python train.py --num_attention_heads=3 --norm_place="pre" --attn_scale=0.337 --bias="none" --lr_head=0.0114
Each number is 128 + 32 x the weight over its row's rms, rounded and kept within 0 to 255. Layers, rows and columns count from 0. Numbers have three digits each. The size before them is the row's rms in percent of the matrix's.

# layer 7 attention value, 96x96, rms 0.241, rows 21-31, columns 0-95
092:134092151146073071151138166119133129141069183120127147132128159079082158100125143114054122183130095147161106164105113151169101029087126078126155085146115117124101095080112083132073145072126133101098085168138124130137156111131103146129128088106108152146182137173137137152095063082136167156
079:086097110137158109105146088094134106089131094133100073121107098099160123117187081170072163144165055075152123100183147090167135177140134114128123138157143177118113123131173143161139163140149141153143117106073107141077128116110127106126051090046073165111135110177118076105151109124138126067
100:090163137139147116095168066127171145132112067095125104125129100138147125165151080105152086140055080133184115111093069129080126126157185149119138142157142143144118130132076151093129057075155181168205146124125097107200157169095123069149124134124132152099105162127131130116078147109133147176
097:144113126174075115125127172136111110118098151090133173081065156123149179147095135122080121111091064088119144172162059117153139045121162069147114150147072120092098114050085101148084149131161114171129134132132146170140122109149135159083146131130101137170141132170095092149063121129162129081
087:131198072158066118132041147205123165154099132080103116161152137153127163112091165097133143112132097116147160078065104111123124128088103142161177161154131089114132131128103120112080164158141123157112158133136186142105110127163146131157147152066189155207075161117137110101119108169115155146
096:182125078110155128107113109213098134080126158182169164118141136115113142068162067076134116200112136170162106098157131091103126103160131143105118170160100114129115071196163111034094102144147106128095125112146143125153160147102120081097091161147108106108123160126143095135112097116168082167
103:140112128124115117109069122128117168136120152129070198138151142107155108092127124131099108163140163102125105100144118189095093169141122157171140151103071061147075038117156130107130121114137131157182124060172134067133137134123153122113129150162068111123091133114130077156118093046180116191
085:160108135089088071147121129084119094129174152104132117101200106114143088130149178134117135111139128075119076153112162147141124128132099151163115144123157119101123092140066136120060140113144106107125096139083197127112111172106070113123141191061093049166070126150166130113139161106066066127
095:108133114110107085129068158127063166102106169184114111139100127136104077146132089099142147147136140197073118097097090065099124111074105139073140167117159100099155110164100089078152129121113128172137124142100131118098143146130099164099086139145077164105106138127159101096083061090181191183
105:087146123132213127096157036073126124120129097139139095182141151172155141130163139186194113139138126128159112125135167148130153160147086158114085146140140165162139113205091182126199107169082181100176138108146131072113129118107152126163140103132162172115109140128076124099138170130147164136
098:098124171098151144127084102184119162148109097096148105140202139138114124084086135138127120128134077165130203083129132123144117118129140182151105166122147106095139160175060204157138162106150089184124122069112185125094141139105099067134150121091163129158131104170104164061142142143108163072
# layer 7 attention output (transposed), 96x96, rms 0.209, rows 21-31, columns 0-95
100:124103086160095144156147222093139133120179184115089175087110114178131109174130155081150158122102142085133140077178122127140123142106151143072086158139079080130087121089125122141217127147121131111119122068109130103092138150130130129159155146175110077148102145106160131100104099138129062054
097:121166145093117072144124151104145164150099135148114123172141172161106110118066154051186111093036159192091159139056117088125113155126102147093105118085146081174097165124153103099138117139120084127099165123186189071163102126176121148145144139170137125104128097077145133113119136127131101148
112:117171116129154187147090108150150046162135169124120110145116138108128078108098159157167123102193180143118118191116149108154140186065077135149121139128090080098179155129146096164137152145143104071089156141144174156091100118149099214089142154111125099139123094133110140137189087147078115105
101:111071083111076159151130141094167113184177147117122148090207092114149144143155108119108155148157123135127102111113151093130107147064157131143124057104105112135128126110071095087122084094133138060102081173146110109140118152143081114131125105069169092068129113087155179115131114118046121181
099:091080165110187108163211094123162117124156126148135133129097141120187079124118101160127127132164149109193113186183150115105120143165128114086100109131123096074184144103106127112154080087145132105117091177170094130156104102076126164194085104127103090084178108157142099123143082072141142099
115:120161157134080130089087171044165099126105074076114117124138115107097076103166133145155119090138148105153114132076120172126167139053137084142156155111146143161161143107088197161139147139111164139136056130096070102048139152114133139118150153104108135107165087114109134056107116136154168094
118:113132124143162143124188123138127090097163123209162063114154107130067166103138169127118132118109101104126115091123154076141161147106112103111145089183192134089164164054088145144159162138096097115079083173126152113123120167181101098122125098192136108145150145110100178061151125174142105090
100:129155084135165186100184118127177125140118102121119079094110117169102194124115120121152173167154134148136112142116083093109155080086141136127122101129096123139071075111165122181177123119169112134133120106122086138131146125152149119080097064195188173059127175099081135118107077096188165151
111:139102108147126106133146123156213084106165050107141147175118158101096133124144135133123103109170166111181129152138183204149160162154082132150151151135102159185124171093145150150176128129168109135090103079201118118104155106127196055130149129093128127122154068125102125123149133152106070099
092:148158185120108155088118102229138162125152146099110113124072176137127052129089052094121168119121166109147112117141124157140118154071153150130140136098192158081156138072166080093115166090120122162108098117133172169104179134109120090099128149187089128139157156111109129131134165145073103122
115:115158163095146114117179098086151116053149166117117112161119116140110107117177120132116140137094141114121089161099133087097139196175129140098160083165112167090142153145240107122124135164060121148175130155184062152158069103118098143100076151130112130089151131084153140125122110098135082169
# layer 7 attention query, 96x96, rms 0.25, rows 32-54, columns 0-95
010:119155111121120111129141153118090149136085144079187092127134146128170099128124071118110174112112179129117126109094061094106122102163100142067106114167115091126140006116122157202149131178168141149102131103080122214100142112143154101104091163155121174156159112122126141173090110153145161142
011:127086101123066093189119161158129100176122195135192122059148097086149093167093122139130176052103126109084102111121172128135123085110165139117138121132091083113151087145110116160170128127137172096109125142087073136100163163141190106128160094143128168187133127128079089140085140163125161168
016:131079068099067151142114134180087125157176189074197197147149058101138175187113122167130146044155115157084155080123118148155129155152169137149143132111086127108093145094177125135156138122143168077125131139171145143154085111128119102103134123109096075170136117121103121102163116160134128136
017:197086158113164087155123114157115144160097163155110131107095152130143103135126111161161101119176172149049161138174087130110109171179146154110208149161076153134178139184119123179155125096148143164169143135075143107119119037119099130139142160116078102179105104136172162154146131123117160107
022:160077088118097159150154120139136125159177114128185142099145136122117104191099149124043174093161064172121148053118110174152167113126117150169102129095100144126058071082190140141116156173106138088110133132100130161180111122145156116140168104137113168106106118103113056173116099157148133138
028:163101142168132115133090110139103148187123164104111151083196118113149132108071108130160131136138132099045089120134108117144086155185144124147206115112143173121142139117153120095122122137116109170183130161109103128198078102071170130065144136101163178161169124142145156214125133099121129070
042:107088108091149128106208145106135076136164088156144080094062108137134143133174176107083142099120086171122172103134142115118117109094145084099078139141098141101081131093087153164113134119118139123103102094160166121072115141188042154196142133142119069083130146149133141101143100164146164187
034:143172176132160137136096043135161177172081091121123115173141130129126115100036112188132174170157164119116128139084130184109146169150103161171133115081150159145126081142175117137120184152134101191122097141092154142168145151084136111089128135145093191142105119139149118145153159080117077098
056:132178162168152129131081092154138166189062123111092129169164166117147125060041098181148126143163165086099111131112148127148136154180113173160151114104155135144186146146185101105107157131143119175129119136140108143153130125050160104066095129107101167191123124138117132159142138092098099082
040:066159152144175139110143107146133113118101114201112139114081116147086188134137102166124123091161135110144125160064169125170093167145133145133124151150104151160168161147110121113118099079126125117143155149155083124118128123097125107083129196103148023112096122109116211049154150074132132076
046:089159084109095095093115151163109076141171154125149140067139121135139139197204131089133162124113129157099143118063154150120098102118137138111134178099171109164142147091123137094148052114111132074147129140132120086125155154115112116086162170100203068088197129107095141057098115130164147123
073:123080096110072142161108185102125123099180131138154180121094095119152116174174140092127115099108093140172139129192088128122153081073170105073079162161079116074111143122083097140145113135129169072159159117125146125126131123195134159190132069109154086075139144135156106137114121188133149174
074:112121107086087110155161166100106039161103079149113094094091083138097206158135158100105074068096119160114124136152081115111157080128126104099141094190095198176151162104073075110150092137152135131159106115143130123110133137123074129122105131132144062084148131146144146096161118138178139163
088:077134139082124118103186118090163079167073126141110056132133144120100202141093102139098123096154101158116117150114146080138140111114099085158139063150167191153089079117100182135135093141123111131128108093115168124094143131127068122142115124157148116142098123127079150125231071101106168169
120:098095168173099119128157108164167154119094076076095128118123094143136127166056150147126104090101157133133129111196100106071170109129106090162124108126093120124107112115131097102152112101061186161121137148056184111109142147101141103128087166185152107158173102133091122058083119135177068140
135:149124102124175135094105104124089125057111136046068131093146096163081106171182185153169138121133131134083181161093099184159140120098129125098178157084134185148117110130133088106145151105137155134145165115121150134238132129132157116149127086150151158169158116129144133074108070104145110127
151:210121194087130141121137100129138113139160134176143111119182153160171097140133090112162133152061149151139126090121185158100118119121128107085134084178139115102130133108090119111066160126140106101096175137152092092133048100144127136122079050150160080198193133124173155121154149100128143137
147:094170113145129144104122109119150176136093119098098137142182063175141094157065096074121157118122128078094200125155131194127117099134138138072147180150112174132113183185125037124143098100113079087113118126061079076117129104108074154137113124147090102120122136159100139146138101125110110114
170:112137119165160193176103093140086089110126132106141063098155153112104117110178142094099179118138129086159138124139129141116041177143125192088137134121066121154168102153083145108087149154203143092087178142120146154152145147196140145085146155139133088155113115128099135146110134192097076161
140:106131087076098150167157106138141147120144164102196101135157162063138170105085096129109146120083144178125102096120168121169061174119089121088147192125175160128106112126161052114146122100161112116173142151117150147127192107166169188107162109119147132056099178155142162137134158156116116153
153:131105111143107136083111111144194134163163134114101104133090143068115097143148161192142144116103126180090098101126151126195103119167166160170133133131087146108175143131049105168175121115120099130124120154094161074143140170112201224182149113131125147109138144150186090089155106108171112116
134:119073109167090129098140091174169127168154117111073095136103142160133138163118109138103183134081133180094158125077100108115104119113153162107186134131116146168173069106090138077140164147097125163180148140114154158070144160163146155131080105108119146125142118134178089097219192146065112146
153:120124181140125105115101129171110115142079147074127164123117114116159168133147106160113055157158167193135109108097142126138088146097102019116141133092117143115123137171156127121101186104119099129163096129085124071135139195149124115109077098123172088096106051069128120142127117185156134076
# layer 7 attention key, 96x96, rms 0.242, rows 32-54, columns 0-95
018:123145120149109181121112125146170110114149058112128125149120169140156136120126096195114144150133073089120100169117178176168153082084145116170149161112175085101114115163118055087050107128131115074146128127149159106132168127148151087037108136102129078111101110093091099081117158122078155160
025:136149137086041088141115136104161157123181109099147178126109072125122142171212127124205123186101168061110093125133165174115140074129152104102163132135131086154132078124138121112140142114147112124193133123096118155112202117122084151112169160150127094107180128170140087176161124155126123132
026:136148153101086071139098128055137110074167089136116199163109136113109122128199144135149119179075153077104169141100128147137161095113146097096118159125135114165122089114148130156190155168124116104120114152058068154061200191118133138151175127132166115124153110187153127146128122128157093127
031:127164126136070181148128153148148074146163099102116161149168148146137167130084103136104170135163089072061102143061193163146159082103163109148096177114137114124148115132088088104098105131130100092150152139092141115167150147133154065066136141072147067129125092134095104057102176132119158130
039:101146126099083090156146140131116117074192118111146133105124159109069133105176152118190153176123148094087108135074156134073126108124196085076096187148122151159100142134142164150168108176134134115145101100048106119092143182108125133177143124190117086113179125122139095143152146173196141119
039:118194136177131161146138145135169100116122081114121147152087157147173131092116112169110146128096093074073123163110186173162156083093127109152130149105140101092159103126116051114074117138118110082170122115128165093108163120177152105036103142081152091123113125127101109087112190127067146175
046:094124123081076116174152131107105106075204118112170128105116123107059148109191135102136125160128103178161133107098154151112141116123161095078082180143122170165091148120132136155145096165120146133123096103102082113074169182112112084199161143171107082123205131113173113095120158146162114089
038:128134163202142177124159093131094151093122170091071155145120157134105154080079100079105108114117088127144180111130139069146136186132115198151104119104096167119151117092077075112122140129092138094139093124189102090135093150102173076172148124065160175131117125133176174180099143128132122099
071:177070121144168146110105099144108152134069166114114097164151139120146100110087136114129109137105177140154151082163040064132114172132114169175162081141144125133097126132172153121130146109127119144096130115184186133212067132105108165182107138141128214135096153144125143187140092155141095136
036:050216168152127104144112125109097104165160095133183158161122187114126152099125125169094125073119098124141101130109127198105186090128143083090123171144109112121173124129152114148104118137128112138098179160089123136074140159129131078094121107171079089088134139102122109026134140100154139089
065:086154164093115080091155118125110088130163119129151120096115087127142121169140102150133161112159064122116117131103178241112113120123117090092098197097162114146131140126084150173090126136114134147173103124083046118066188151106130091101150129119129089128189151125092164071120153094132164105
070:133161113112089124167144165120133135098155163109130149089109094147125131148165141089122185161122102162111164109114178136171174122100171143086067161091169179151118118158105105118154123197098173089125054158143079095105182167152118090150176127112148071107171113136175150134108206172127157142
064:169094103111138075172082135151081168138142098132132170163107152187162085088143111097172112133114120160118076158144147175097136121133108128073116163144095143140126131129175086094185139189121178164133086161139107099130197153100178112140160113145109105097216123098189147177126121136128081145
080:102238108136051130129110107129132104129094147136097051137179089099072158119162168096113123152134130099100110121160126080121166116115175133158160033096144130128161098142071127141153161128118095074115134119105111168144096135103082120118101099162125126081100144161128118131152155167185166153
115:119113121187126158122229165133145134124100163133157102128105092138067131117120210182125106114084133095125106124117126081061095110141174113114116112160170145083108096141107144099144135173129072084145164112137073181123102101113158157111051171133150125114103123159151152141080127130165077080
124:199190084100114075150119138165176132123113098126108136107120112148181142150149140139147188134105093155103125066105122159135135155121063100107144095099082182062059112142131178149147120121147198144112163127093126175122174139104178162107138108156094126153159190109072144159099131133138151082
150:056137148107141141126126202109153158079140128173127182134141139099128118152130150136107138131148131158091107142146110134097084168145144093092154183119195179164135166106080167119135135099111119165129116163107167120159050145143121107107109124141148094164199209142102057146094175158076087118
136:163173143124115168126129157142160138189180113160161164109128138172169130150132204163127153092102128050140152129123106130135106126102112150049152124083112155096118144153148159094169147128097080136126064108183128068138193094135177173111100173133108109115149169063144130144126110159125179169
160:151112045126081064125124139084184078100089124080183153127154179119158102111091128127176098105142108124142131165140192133172068092104120117132127142088080134134153191113095138105087086150108145143143126125156140155108107139130098090118149173128118143148200080087147135103183119142084060134
128:143124167118060117040099129124153093127136137142165129143147130085159141149115135142132127128140089127159161165178120082139066119104079186136144166131120113126125121136206069093087137176101151168112088140065123157164079131180141077140173094161092113132112160138177170098104148083157174152
151:138139117133131124097173144132113162123134090142145145094154090137139169121174152148121173183183128132114120112143139133145138098169076122081113111203153098151096135172137149097128127170104197082152081118066134152163064145176171230046160140125135118114134112165125118119164084115149161089
132:098129109132097071044077160146167161122086148107137068160171138161120137105161127139110156125166161131156154119116133176099169153103146183129166039128127123140057144140099111063154114098125151121184083150172120147096097201143126129120109120081081099119109126140180171130102137131129099163
144:155136119112106155131117151116167178139146094177067103123143097110113128094104168195110142172144111185162155154133126152088109166117153130177142164151070120143110094130107069156128132158160087059212119146112074187125130094127089134125138146115169155168171112065076127104116114147124197099